Each number is 128 + 24 x the weight over its row's rms, rounded and kept within 0 to 255. Layers, rows and columns count from 0. The size above them is the row's rms in percent of the matrix's.

# layer 8 MLP up, 512x128, rms 0.209, rows 291-343, columns 64-127
size [100 100 103  97 101 102 100  86  95 107 106 103 115  90 104 102  97 111  99 100 109 105 104  91 105  89 100 104 105 109  98 105  86 100  93  99  96 102 108  98 106  93  98 103 104 102 101  96 104  99 106 102 104]
[[131  68 131 154 135  96 130 103 149 151 130 158 111 159 117  90 163 165 135 143 100  92 153 141 139 109 110  77 136 120  90 161 132 135 106 123 115 115 110 115 160 131 146 137  93 124 178 109 149 105 158 129  83 141 137 140 135 147 148 161 156  93 163 110]
 [148 120 121  96 125 130 105 137 187 134 130  92 106 127 158  97 145 140 147 161  81 130 135 122 115 133  88 115 108 143 130 135 160 154 160 141  96 159 138 116 106 159 169  87 119 146 153 161 120 149 118 164 114 128 154 143 108 145  93 185  93 127 133 153]
 [106 132 156  93 100 157 132 122 142 121  90 108 120 133 127 124 144 146 132 151 130 135 135 123 134 114 138 145 144 144 131 155 137 159 114 136  85 118 159 109 137 122 115 118 123 133 103 162 101 137 148 103 141 166 100 144 140 124 112 114 122 107 121 145]
 [125 161 138 137 154 116  80 136 126  88 115 130 120 106 126  92 121 136 148 116 129 138 119 155 125 133 156  94 115 141 172 143 155 120 137 123 108 179 109  75 115 128 133 118 117 122 146 107 175 169 107  95  99 146 125  86 146 169 149 123 171 120 155 177]
 [124  90 114 148 143 120 155 115 105 146 155 133 117 117 147 152 114 140 124 156 141 152 131 133  79 143 192 143  97 128 136 127 141 122  89 133 146 103 186 154 104 134  93 144 120 174  92 139 128 147 113 155 117 100 151 123  81 106 159 152 162 158  82 132]
 [144 110 130 150 108  96 143 117 149 127  92 123 166 136 140 129 157 144 153 102 101 117 162  97 141 104 155 133  97 154 115 121 118 141 138  79 150 163 129 163 171 144 143 132 154 112 111 153 132 143 108 123 133 103  80 123 119 140 142  99 111 137 142 121]
 [146 168 108 132 132 165 134 100 107 108 125 130 107 123 157 101 150 131 134 140 122  70 139 174 100 138 128 105 128 122 126 114 112 143 111 115  86 154 120 199 129 121 129 101 165 137 127 104  94 126 126 161 179 161 144 143  80 193 135 108 110 121 154 129]
 [160 118 145 131 110 151 136 156 119 110 112 114 104  89 136 112 143 143 128 164  62 113 118 156 123 156 133 108 150 160 135 152 141 126 129  70  95 110 136 144 108 126 138 109 143 139 145 145 121 146 137 108 106 117 119  90 129 119 163 105 162 129 128 137]
 [139  97  93 146  84 124 144  85  88 164  98 146 106 122 121 101 130 139 129 184 112 110 145 119 145 125 155 131 157 147 116 113  87 144 124 136  68  95  94 179 131 129 140 157 147 140 124 157 109 130 157 129 130  99 136 142  67 130 122 136 158 111 148 129]
 [147  73 143 142 145 118 145 113 126 148 131 125 132 148 105 120 108 146  77 132 128 102 121 188  70 155 143 135 100 141 160 165 142 129 125 127 102 120 128 142  86 120 123 121 124 160 119  98 154 104  90 163  81 150 166 162  98 131 146 150 178 117 112 108]
 [124 153 158 109 100 143  92 109 119 132 110 105 122 108 114 127 116  87 114 115 148  97 153 135 124 151 156 134 157 132  88 137 118 135 103 131 164 165 114  78 126 151 144 135 125 159 143 115 118 126 133  93 123 131 131  84 130 133 100  74 149 148 170 153]
 [123 128 120 136 149 128 107 116 128 106 139 169  84 153 146  67 175 152 119 154 114  82  90 154 122 122 112 136 125 164 135 145 129 120  82 119 143 169 172 168 120 114 109 152 122 140 148  93 151 109 154 119 144 136 137 128 102 124 128 129 132 130 118 108]
 [133 134 151 148 132  85 128 131 160 109  92 146 121 113  85 126 166 123 130 133 118 196  98 142 117  62 156  78 130 140 124 138 174 125 148 122 143 118 130 126 127 156 111 133 131 144  90 146  84 153 117 176 150 137 129 106 121 179 122 171 119 101 132 150]
 [147 122  94 128  78 153 168 155 116 141  95 150 131 140 128  94 127 117 147 171 140  98  78 140 124  90 125 144 106 147 112  93 126 139 123 138 111 109 137 120 130 182 118 123 157 105 128 168 152 160 115 120  52 115  94 144 107 102 139 122 160 127 103 135]
 [134 143 182 132 126  72 133 125 119 131 131 163 131 167  84 128 139 151 112 137  88  94  99 127 115 135 153 123 108 112 134 153 145 133 110 124 102 119 147 152 112  73 133 112 134 148  82 142 152 109  99 160 114 103 134  96 109 146 108 111 135  77 155 131]
 [127 153 108 146 133  82 122 147 131  96  70 137 122 160  94 108 127 104 108 112 104 119 125 155 133 168 100 143 112 116 110 138 174  89 194 123 119 121 149 152  94 140 127 123 134 122 152 139 138 137 113  87 118 129 123 153 129 134 118 169 131  82 121 114]
 [150  95 121 152 106 119 112 141 119 100 163  94 135 135 142 160 130 106 100 135 142 143 140 145  76 146 131 113 134 136 160 129 129 136 156  77 149 150 151 114 128 140 131  80 147 189  90 127 129 173  95 162 145 108 127 139 137 133 124 164 156 146 109 125]
 [176 134 117 118 132 137 135 141  92 187 114 113 124 175 132  96 124 129 142  94 127 136  81 154 148 134 106 152 131 184  97 120 129 131 143 152 157 100 169 133 125 149 148 105 119  95 134 152 142  93  97 127  97 111 105 114  87 111 175 140 102 124 146  96]
 [126 146 120 124 127 141 145 135 143 142  53 123  89 143 141  93 127 143 143 104 160 129 113 124 140 151 174 119 102 123 138 154 111 134 108 175  97 175 112 136 123 109 174 152 177 127 167 130 162 113 127 121 100 162  59 134 158  92 113 117 130 101 130 110]
 [134 154 115 155 175  88 135 118 132 111 139 151 110 131 118 149 145 118 138 107 161 122 105 144 126 151 142  72 137 103 110 172 117 125 111 108 113 129 140 108 115 122 123 123 154 168  94 129 112 155 110 124  95 185 123 129 138 149 144 142 123 149 130  96]
 [141 120 108 106 159 110 123 131 137  88 129 122 168 165 133  84 114 132 128 143  91 191 145 126 140 117  89 130 130 131 122 110 103 149 130 158  90 140 165 113 154 119 111 128 178 163 143 137 148 119 116 140 133 164 166 131 132 145 115 127 128  94  81 103]
 [153 120 131 151 158 134 124 124 148 111 120 172 154 166 200 149 128 131 127 125 123 170 104 112 143 103 118 174  78 129 126 114 105 122  93 189 134 145 144 111 122 135 109 154 117 128 100 138 128 158 163 120 112 111 144 112  97 108 137 112 120 146 152 129]
 [111 134 134 134 152 112 131 121 147 124  86 109 132 126 133 146 173  77 148 152 152 169 115 131  87 122 106  86 122 118 143 141 122  65 111 113 136 108  99 126  93 122 152 112 147 124 136  96 128  90  75 160 126 111 154 140 157 128 146 107 150 116 106 104]
 [133 117  83 133  79 168 148 113 161 127 155 131 127 112 183 132 115  97 193 131 164 106 108 151 102 122 167 138 131 118 133 130 122 127 115 133 125 112 119 105  95 132 122 118 154 145 148 138 169 116 112 129 158  76 113 155  91 152 122 172 101 123 110 123]
 [137 137  96 116 110 108 102 127 129 110 116 133 105 114 128  98 126 109 162  99 128 113  90 153 129 114 126 134 166 152 145  96 151 142 129 118 166  91 139 130 165 136  89  97 174 106 106 149 111 118  68 147 136  93 166 122  92 132 168 114 118 117 140 111]
 [159 141  74 129 128 134  95 136 167 128 124 119 116 120 127 135 131 156 164 127 144 109 130 176  54 131 142 125  94 115 139 103  97 101 127 143 138 100 201 125 176 127  81 150 107 131 116 132 112 114 103 133 139 112 160 121 159 148 114 102 155 106 133  96]
 [143 108 149 133 114 124 134 111 145 106 164 142 120 167 140 138 178  69 142  90 104 177  89 142 145 139 133 115  94 110 164 157 145 117 143  61 114 147 147 150 138 129 131 155 139 113  94 119 131 117 171 107 128 118  89 114 136 134  75 160 144 134  86 146]
 [126 134 175 127 136  89 171 115 118  88  89 150 112 170 130 116 172 122 132  99 133 137 127 135 143  97 149 142  96 155 142 151 102 142 139  92 126 125 136 152 202 152 129 118 124 112 102 127 157 144 169 130 138 129 138 135 155 105 118 120 127 107 132 151]
 [166 143 145 140 162 143 108 155 132 150 110 132 139 132 147 136 132  98  94  97  85 132 167 106 130 165 130 118 162 150 107 145  87  47  86  93 165 152 153 104  89 142 117 181 149 157 130 131 149 113 112  87 173 108 146 154 134 116 117 133 122 114 146 100]
 [143 134 124  72  96 102 132 127 157 152 107 143 110 107 165 167 107 111 136 126 114  95  97 131 160 135 167 143 136 107 171  74 155  82 127 144 121 127 139  91  75 159 134 135 150 123 135 145 102 154 122 120  94 110 144 153  94 130 149  80 102 126 135 115]
 [134 135 145 111 142 102 186 124 138  97 124 111 100 110 140 141 145  95 149 123  72 142 133 127 110 134 127 103 134 151 130 106 142 126 117 148 132 146 135 129 174 103 148 114 131 127 142 107 154 168 152  88 130 139 130  87 138 184 107 106 138  95 141 112]
 [110 118 132 174 119 126  96 116 135 173 183 141 150 104 141 167 100  95 144  62 124 162 118 153 126 125 179 175 156 151 137 145 112 174 144 130 122 118 146 125 109 134 152 109 165 135 102 140 143 124 142 151 157  80 174 115 100 118 165 115 126  98 147 171]
 [ 93  93 110 135 103 110  93 111 162 119 159 149 127 139 109 151 150 144 112 141  97 131 136 120 132 132 136 104 109 120  73 167 122 128 154 120 104 101 174  99 155 143 119 158 109 133 155 140 108 132 117 124 150  87 100  95 133 128 154 115 176 111 155 155]
 [160 153 104 162 116  93 123 138 140 143 140 145 125 147 139 155 163 124  59 131 167 115 138 139 139 115 141 163 116 166 145 208 132 142 169 103 146 124 126 137 143 115 152 154 115 177 122 155 141 143 159 144 122 127 115 134 107 130  89 101 143 113 136 117]
 [146 121 175 194 109 105 163 114 113 143 150 171 150 181 137 108 140 118  82 154 112 111 103 179  94 145 121 157 143 149 116 134 108 147  88 130 121 119 166 125 153 156 169 104 124 124 107 150 162 178 114 134 124 131  94 139 147 101 125 112 140 143 155 136]
 [128  89  93 134 106 163 147 122 146 153 132 156  98 145 195 144 112 111 113 102 137 142 148  82 128 153 140 122 140 139 116 172 126 162 134 123 126 131 159 117 136 129 140 139 161  99 124 144 108 113 111 141 129 145  85 152  97 142 107 125 117  78  79 165]
 [156 106 120 150 114 114 110  87 167 119 164 176 141 130 138  31 167 142 115 129 155 160 135 129 109 123 129 120 126 130 139 130 133 128 129 187 151 122 150 183  98 165 136 126 137 119 154  74 153 146 145 150 133 130 151  89 157 145 161 128 157 122  69 109]
 [154 149 107 108 164 112 137 149  86 134  48  94 124 133 120  89 134  63 139 133  96 130 135 124 134 124 103 151 141 131  91 135 157 121 108 133 128 146 138 146 124 155 112 158 156 120 163 115 133 136  88 137 102 134 115 136 145 159  92 117 129 157  69 194]
 [131 143 129 126 114 145 160 110  59 157 135 129 120 157 128 145 113 148 145 148 120 104 122 128 117 126 107  75 214 132 151 123 125 104 144 139 130 111 147 126  94 109  68 139 135 124 121  95 148 101 133 133 109 171 172  82 112 145 144 135 133 112 111 157]
 [147 153 124 127 134 122 116 132 123 166 181 155 133 160 197 175 126 104 137 143 147  93 134 171 122 151 141 155 156 154 150 156 170  88 125 110  86 149 115 116 114 145 152 149 109 108 107 140 148 127 109 156 152 155 169 124 111 119 125 112 115 140 148 194]
 [166 144 132 103 116 117 125 136 135 132  98 125 102 108  89  86 159 122 122 153  86 118 114 108 103 136 175 130 131 130 141 127 173 129 131 116 138 150  95 124 154 115 112 132 128 101 104 130 120 152 109 142  81 150  96 111 137 123 119 161 139  71 147 158]
 [131 122 126 166 115  98 132 162 113 130 139 120 141 146 104 139 107 118  95 121  83 122 123 144  70 126 111 153 147 132 144 123 154 131 122 103 116 160 133 107 145 110 158 140 127 183  90 111 144  78 135 107  60 160 141 121 109 136 139 154 138 122  96 103]
 [186 123 110 131 128 115  97 170 143 120 165 141 137 154 117 166  96 123 169 114 137 140 101 126 137 138  84 100 165 105 115  76 111  84 123 132 113 135 124 154  98 116  98 122 156 139 120 112 143 160 110  88 138 103  86  97 115 197 135 118  99 164 132 150]
 [166 143 140 113 107 119  83 117 126  99 135 131  97 166 112 147 112 142 150 114  98 143 140 103 106 132 128 182 101 127 174 107 164 150 118 115 127 121 124 106  81 140 130 109 159 135 115 148 180 151 104 135 152 137 137 118 120 133 102 157 187 146 125 146]
 [140 136 140 106 150 132 126 124 111 100 149 111 124 101 111 107 126  82 113 127 146 132 120 157 106 130 152  79 113 110 102 138  98 143 136 107 137  89 180 111  96 121 132 118 113  81 149 112 157 187 141 145  85 147 171 134 119 177 133 120 147 120 102 118]
 [156 132 138 111 113 102  78 142 153 122 106 105 130 103  74 129 153 130 124 135 153 111 126 114 145 112  93 141 141 125  93  87  94  52 100 126 134 106 100 102 123 153 126 106 142 119 174 118 164 141 137 132 161 134 129 137 132 135 116  97 140 147 116 130]
 [128 124  83 128 107  96 135 135 140 171 137 103  77 132 119 150 141 124 135 134 133 118 111 154 150 119 135 109 171 135  86 135 123 147 152 179 137 149 170 130 134 129 145 134 129 113 127 114 133  91 131 157  80 124 111  99 124 131  99 109 174  68 119 122]
 [150 136 132 113 124 136  87  91 169 134 123 121 142 150 126  99 108 142 155 165 131 111 119 155 138 121 130  91 158 127 112 154 150 133 131 108 126 134 121 151 126 155 116 123 150 142 139 131 127 123 114 127 102 140  69 137 101 128  87 137 156 122  97 140]
 [142 125 125 190 118 126 136 114 120 154 157 160 165  93 171 121 106 126 141 115  90  89 165  95 139 152 127 131 125 175 150 126 110 102 121 135 109 114 116 125  88 140 137 153  87 124 134  93 135  97 122 127 139 137  93 111 109 134 159 129 121 138 139 134]
 [144 150 159 149 132 142 104 117 143 134  97 170 107 135 129 112 129 150 118 152 157 101 138 124 101 141 162 127 140 126 120  62 138 139 113 113 138 132 159 183 128 140 127 117 159 144 116 135 106 154 101 130  97 158 116 186  90 129 156 135 164  84 136 150]
 [139 131 132 105 153 112  95 162 192 137 146 168  97 122 111 100 123 105 153  96  89 136 102 157 150 162 121 187 113 179 143  87 130 150 165 149 108 135 129 128  96 166 122 108 137  96 139 136 160 112 149 112 112 162 126 137 122 114  72 124 156 111 151 107]
 [172 132 116 105 148 100 121 173 100 142 141 130 117  95  92  99 135 136 168 141 142  95 120 129 173 151 127 116 131 102  97 110 123 110 112 112 129 149 111 105  95 173 134 117 119 187 167 128 150 114 139 136 140 202 141 131 133 140 134 131 120 163 124 127]
 [150 101 120 119 157 128 136 132 141 156 115 200 133 127 110 127 135 134 110 121 143  85  97 122  91 151 128  88 138 125 135 154 114 114  90 114 119 148 117 108 146 141 137 138 117 140 186 156 141 162 142 126 139 141 143 115 114 108 161 158 124  69 156 119]]
# layer 8 MLP down (transposed), 512x128, rms 0.238, rows 291-342, columns 64-127
size [ 98  93 100 100  91 106  98  82  99 114 103  92 117  86 107  90  96 107  96 102 110 113 108  88  92  95 107 119 116 104  94 104  84  99  99 101  94 109 102  95 113  94  98 106  96  99 102 101 103  92 101  96]
[[ 98 125 151 120 126 124 134 181 146 144 136  91  94 185 140  96  97 114 109 118 180 140 129 131  88 120 142  99  97 118 149 182 141 119 168 122 138 122 152  92 106 105  99  89 128  93 120 126  96 160 118 109 131 114 116 111 133 114 113 169 165 101 147 149]
 [114 118 129 118 177 140  89 131 155 118 158 127 140 166 147 123 131 143 135 119 127 178 116 159 158 141 109 128  90 158  94 167 121  89 141 137 118 157 121 150 173 110 160 157 165 111 124 119 126 138 107 110 128 129 137 125 127 158 131 106 118 100 182  94]
 [157 109 137 134 110 163  71  76 126 172 152 102 109 148  93 126 123  98 143 139 155 111 109 143 126 116 143  64 107  99 109  91 131  92 115 119 133 113 139 146 105 126 137 158 149 104 117 156  85 140 117 158 138 132 113 137  90  93 127 144 122 115 113 110]
 [ 73 150 130 109 150 181 154 140 160 111 113  83 127 173  92 141 158 127 116 105 113 114 140  71 141 117 104 102 121 171  92 136 124 144 115  96 129 108 124 133 126 114 110 128 112 143 166 115 155 136 108  84 147 113 126 148 146 128 140 137 120 111  72 129]
 [149  88 159 145 129 101 125 101 129 142 131 174 161 116 108  90 195 130 143 134 120 106  86 107 141 101 136  46 121 122  78 142 105 107 131 154 130 138 109 142 126 144 106 114 202 115 134  81 138 127 134 136 135  94 136 143 104 130 123 136 121 121 133 126]
 [143 140 127  82 144 151 108  95 116  96 114  99 126 123 127  83 134 142 133 147 159 137 139 137 137 117 168 116  83 132  77 141 157  94 134 170 132 119 137 140 137 167  89 105 138 160 100 115 138 139 112 143 174 128 121 130 136 140  99 158 110 142 129  93]
 [166  93 116 128 151 133 167 108 159 103 116  99 134 117 149 143  88 137 141 139  88 114  84 115 143 140 132 111 105 136  92 113 129 136 123 151  95 177 127 168 106 139 156  98 117 110  87 159 129 117 134 204  74 158 136 119  98 103 109 149 101  97 136 169]
 [ 95 173 110 140 120 138 140 134 133 112 122 151 150 131 119 135 151  98 112 156 118 107 117 152 110 144 151 154 194 128 124 102 125 121 115 130 142 149 123 128 110 131 117 140 163 106 143 125 131 162 158 146 121 138 129 130 102 112 124 159 128 128 144 115]
 [106 140 116 119 147 139 131 151 121 127 128 141 125  98 156 118 105 110 128 137  97 125 110 150 134 146  97 101 161  95 135  97 136 123  87 127 163 132 133 144  79 152 149 158 132 101 124 151 113 163 110 100 137 152 124 171 125 142 148 129 148 158 108 120]
 [128 149 134 136 101 109  94 139 109 134 153 161 158 106  95 160 121 120 137 134  98 142 125  74 183 114 160  90 128 157 130  79 118 107 105 140 138 134 149 155  82 107 153  85 113 116 175 137 144 126 155 135 132 121 148 123 139  93 119 127  97 145 132 129]
 [102 110 106 135 117 108 151 142 128 104 111 168 137 134  60 122 122 130 105 109 131  87 136 136 156 165  98 154 108 113 145  71 133 146 135 109 160 118 130 109 139  86 120 136 141 134 166  99 167 130 119 124 181 109 157 147  65  98 128  94  99 134 129 113]
 [150 151 113 146 105 140 118 107 137 110  91 131  99 145 165 173 134 113 120 127 120 155 110 125 147 121 116 110 126 139 168  69 129 103 188 146 121 102 109 126 145 112 131 116 139 131 146 167 118 144 107 126 141 135 106 158 123 143 100 144 133 144 134  94]
 [131 128 101 124  71 151 104 123 107 132  92 137 139 147 129 100 112 127 130 128 129 126 154 107 141 115 105 161 194 141  92 178 126 111 121 149 134 136 139 109 152  88 100 122 145 167 122 144 139 117 138 131 132 106 163 130 118 146 132 143 148 182 143 148]
 [126 106 127 136 160 132 129 112 144 114  94 147 178 159 139 103  96 158 155  96 106 138 128 110 124  97  86  63 116 128 124 119 142 159 137 133 145 144 116 109 152  93 153 135 131 126 143 127 160 145 125 151  97 135 130 115  94 163 162 137 154 179 114 112]
 [124 152 110  98 131  89 114 136  87 126 115 125  99 110 120  90 111 138  95 120 122 150 167 118 112 124 132 136 158 122 153 180 172 145 120 115 141 108  76 144 112  78 144 130 148 132 117 173 165  97  87 118 104 142 138 114 124 135 163 126  72 136 113 101]
 [129 161  91 106 102 125 128 146 110 119 115 136 145  56 124 135 128 155 178  57 116 112 121 121 135 138 116 114 104  79 117 104  92 165 115  99 145 112 107 126 150 141  97 145 145  92 138 126 146 155 127 157 111 182  99 122 111 103  99 153 122  85 101 176]
 [110 109 121 140 158 132 126 157 129 155 105 148 133 134 115 116 112 137  98 173 110  94 128 129 150 129 139 154 145 122 100 117  72 129 143 151 139 132 120 122  89 124  77 149 114  79 155 136 149 142 157 105 130 159 142 127 110 166 139 159 110 121 117 142]
 [127 129 108 108 155 140 122 144 124 120 120 133 113 112 131 138 109 100 127 125 107 100  93 134 110 154  91 163 119  58 141 133 100  99 110  99 132 155 116 173 138 106 153  88  94 151 131 109 170 152 130  97  90 122 138 135 103 129 143 119 132 161  97 161]
 [103 125 157 103 137 162 126 113 151 166 160 134 123 100 135 100 150 126 121  87 139 162  93  73 139 133 117 120 124 157 131 127 101 159 132 150 147 110 122 135 144 113 134 115 140 134 130 109 142 128 180 118 127 128 101 139  93 105 123 119 112  95 137 110]
 [114 141  93 140  86 121 138 131 121 143 126 145  99 120 159 124 116 125  75 123 109 134 150 129 132 156 110 165 122 162 156 112 132 154 125 167 174 164 138 138 118 117  61 165  96 134 183 138 145 150 120 117 124 150  97 142 143  93 127 139 153 123 166 150]
 [ 91 115  88 133 181  89 141 106 171 122 111  69 124 109 145 118  89 142 135 117 172 139 113 121 106 152 146 103 128  99 116  94  97 128 126 126 126 164  96 145  87 119 121 111 120 119 162 116 119 156 124 102 123 108 118 108 174  87 158 102 107 127 110 113]
 [122 137 154 162 116  97 142 146 111 107 136 155 155  96 128  95 136 141 122 119 108 144 117 133 121 126 179 170 125 130 103 139 145 111 106 110 128 154 123 120 139 133 119 121 144 119 130 138  96  65 134  97 161  97  97  82 161  92  86 144 151 168 115 182]
 [127 121  94 117 114 121 119 124 133 124 162 105 157 128 184 101 108 135 133  96 106 101 120 135 147 126 160 133 134  89 116 124 119 115 102 151  91 135  94  97 102 102 126 111  90 114  93  91 137 163 141 148 136 151 107 116 126 104 136 130 117 155 155  98]
 [123 157  99 149 133 123 137 134  90 135 119  96 141 124 122 132 116 135 121  88 129 165 113 171 158  98  83 178 127 115 130 141 107 123 107 147 132 136 178 144 152 118 117 108 112 132 104 125  92 119 142 124  73 154 136 115 146 121 133 112  49  97 134 130]
 [127 115 128 147 136 124 165 109 100 124 113 114 109 101 169 150 124 135 125 134  77 135 143 146 145  95 126 125 112 136 112 145 112 126 137 137 109 138 125 140  85 133 143 135 111 145 182 111 140 135 172 105 119 146 125 107 145 115 124 155 114 114  99 135]
 [102  82 133 145 130 119 192 118 108 129 122 128 136 133 118 133 182 118 146  65 117 117 132 127 146 121  95 145 146 112  92  92 165 121 105  98 133 167 128  94 110 113 158 133 157 129  97 128 117 100 148 121 141 137 129 118 130 150 152 122  96 143 157  95]
 [162 151 116  58 111 118 108 133 117 142 149 154 140 113 137 135 116 126 120 125 112 120 127 124 123 126 143 112 147 129 150 153  96 137 104 141 135 109 127 114 155 164  72 115 140 121 116  94  98 121 148 112  94 158 187 150  85 112 115 131 123 123  96 141]
 [144 114 122 112 120 120 132  93  92  90 155 106 138 138 116 154 102 101 121 132 106 105 126 120 102 101 164 166 146 174 109 126 138 132 131 128 113 114 122 110 168 159  87 120 146  90 132 120 165 127 135 131 146 140 125 130 158 140 129  90 161 127 155 116]
 [135 125 106 117 139 137  99 112 127  97 106  84 150 151 132 148 136 127  86  63 157 152 118  60 147 119 151 137 130 112 171 142 113 131 147 161 134 104  81 114 126 129 126 115 158 114 123 117 156 155 126 123 161 111 139 136 160 139 109 108 115 118 112 136]
 [128 150 143 145 157  97 114 123 100 135 125 102 130 152 115 122 136 101 121 154 133 160 144 102 101 102 122 128 145 161  92 156 151 122 108  90 145  80  99 100 118 142 143 153 168 102 136 127 139 160 119 148 132 110 153 129 138 118 126 124 149 110  84 143]
 [ 97 120 162 173 140 145 161 113 136 102 129 143 132 143 107 127 159  90 150 142 108  72 125 135 120 151 125 106 133 120 123 120  84 124  98  95 151 123 141 156  98 132  31 117 123  88 126 110 131 121 117 142 161 145 140 142  96 108 122 152 153 123 135 141]
 [117 152 108 107 133 114 145 145 141 151 145 140 131 132 166 136 171 148 175 129 145 105 126 129 128 126 105 131 145 114 148 126 145 133 140  99 118 174  98 132 102 108 149 148 122 143 153 136 111 145 150 107 115 185 112 136 124 138  94 138 146  96  99 148]
 [148 172 122 114 117 125 151 124 108 119 108 109 130  99  63 172 130 133 143 155 133 116 135 106 127 144 143 159 168  94 122  98  56 103 135 132 118 137 155 141 118 103 126 167 138  88 133 115 134 131 138 138 171 115 130  99 142 144  74 150 126 123 137 124]
 [135 159 154 142 134 153 171 106 164 108 110 112 152 119  58 120 112  82 133 112 121 102 136  95 151 120 188 159 183 129 109 140 106 123 118 103 125 137 166 136 133 139  97 144 125 134 120 130 119 155 122 138 145 102 177 149 131 119 110 171 130 110 148 150]
 [144 126 153  79 188 147 149 146 151 151 153 108 141 123 143 111 113 150 180  95 138 132 116 111 144 132 103  63 130  95 112 115 118 103 115 136 152 126  90 129 133 129 125 124  83 114 156 109 167  98 109 122 105 117 146 101 134 151 145 107 114 160 121  86]
 [134 123 114 114 144 142 116  81  86 107 151 146 138 152 142 136 138 143 117 142 151 130 139 183 103 138 130 107 133  65 129 135 107 141 113 138 201 134 108 149 120  85 112 156 106 109 143 113  96 113 120  74 118  74 134 128 147 175 110  85 139 134 169 123]
 [135 129  98 146 128 118 107 103 108 118 121 115 211  83 100 141 101  89 112 146 140  61 112  98 110 116 104  88 133 127 134 115 128 125 143 154 161 110 121 120 143  75  88 148  83 119 177 157 106 139 213  90 140 136 100 161 142 101 136 136 165 144 151 129]
 [111 130 124 136 158 100 160 135 141 119  93  88 120 106 174  67 118 118 121 132 176 122 158  92 133  97 108  76 111 103 134 127 152 137 173 131 136 140  74  86 144  83 128 133  88 150  82 100 169 121 114 119 109 145  82 134 134 132 146 131 131 119  85 148]
 [109  89 149 151 111 109 115 162 175  61 128 132 125 115 121 135 123 125 122  82 133 143 103 131 107 161 158 135 121 115 110 139 116 134 137 109 140 104 137 114 140 129 136 145 133 140  88 105 112 133 174 128 174 128 139 136 112 149 138 107  89 159  96 165]
 [ 95 168 159 102 113  88 121 102 126 101 142 106 121 125 122 107 145 123 120 128 104 152 134 134 119 128 158 144 112 107 146 113 127 137 133 104 125 113  96 123 136 152 146 143 141 150  91 124 146 173 158 120 157 117 102  81 137 125 176 187 110 139  79 125]
 [136 111 110 145 107 136 115 171 145 101 156 143 128 107 159 115 160 129  82 137 119 166 124  88 116 170 136  91  91 119 162 167 152 114 166 162 107 142 142 121 129 130  89  98 105 142 128 118 123 111 138 152  89 150 140 136 161 186 135 147 119 156 120  88]
 [104 156 122 134 132 143  80 141 145 173 115 150 175 122 114 162 117 156 104 143 117 130 109 137 133 133 110 132 135 113 171 123 127 159 159 144 118  91 113 142 140  89 102 145  82 126 134 128 114 123  95 118 155 128  93 129 109 131  93 122 111 120 149 139]
 [114 117 111 123 106 147 125 110 163 102 129 128 109 159  76 161 107 108 108 127 133 143 125  85 121  86 107  93 150 130 135 123 157 126 132 162 111 156 145 158 104 120 146 143  91 170 102  99  98 122 143 115 117 149 115 122 134 106  95 116 132 116 140 141]
 [ 99 145 105 115 132 141 130 137  96  93 106 138 146 121 128 168  98 124  78 148 138 112 155 115 161 108 131 150 115 113 143 124 144 134 132 112 103 131 107  90 102 169 124  84 151 112 157 134 140 118 124 122 125 112 139  98 151  81 143 135 115 174  93 122]
 [104 125 127 125 110 139 103 158 135 153 109 204 130 172 108  98  75 164 126 147  79  76 108 116 140 109 129 101 163 142 124 127 124 133 132 160 127 138  99 147 162 115 120 106 145 196 105 120 151 143  98 120 118 120 130 101 138 150 140 132 125 106 123 202]
 [120 151 139 117 146 119 205 137 127 104 129 123 117 111  96 107 108 109 114 106 152 126 153 144 163  89 150 124 153 126 121 154 119 184 142 127 118 109 158  88 111 157 127  89 157  94 153 151 128 127 122 116 134 113 137 108 120  71 151 163 184 123 116 131]
 [100 140 124 112 114 145 127 102 153 157 156  87 147 161 162 121 128 116 130 143 106 170  87 113 120 118 107 129 101 109 123 158 117 125  95 108  97 101 116 151 132  91 150 135 183 130 155 130 141 126 139 147  94  99 124 124 117 108 121 104 149 111 100 119]
 [124 160 118 104 118 113 128 116 140 136 147 120 132 110  87 149 144 129 129 161 140  94 115 126 127 126 163 111 139 184  64 135 119 156  90 142 111 128 129 125 124 115 124 128 132  67 167 135 123 129 149 113 151 101 120  71 129 136 134 133  84 127 149 111]
 [ 78 132 114 123 107 121 110 126 123 109 119 121  99 112  97  96 150 117 109 124 131 117 142 145 127 118 166 169 108 133 136 142 171 144 133 174 176 152 168 120 121 141 114 119 118 140 100  51 140 145 132  87 151 151 117 153 173 121 146 149 154 133 136 141]
 [133  82 110 112 157 124  92 148 145  98 136 174 148 105 106  95  98 109  99  83 104 144 103 111 132 127 158 128 139 129 165 111 110 112 108 122 138  74 119 133 131  92 174 156 156 109 139 105 139 112 122 122 133 127 127 127  98 118  93 128 159 114 125  99]
 [112  93 171 107 121 124 147 125 119  96  98 114 102 109 131 133 153 166  99 101 141 119 131 181  94  96 143  92 147 134 150 114 107 107 131 110 143 125 112  96  94 108 102 121 136 117 113 149 108 186 103 110 132  74 123 135 150 148 135 114 108 129  94  98]
 [141 138 158  96 137 127 132 120  89 139 159 144 124 140 139 122 118 105 112 166 126 138 149 135 110 130 123 128 116 181 149 133 137 127 175 138 146 158 174 171 108 120 105 133 101 168 154 192 110 120 146 145 101 149 137 137 105 144 106 119 138  90 127  97]]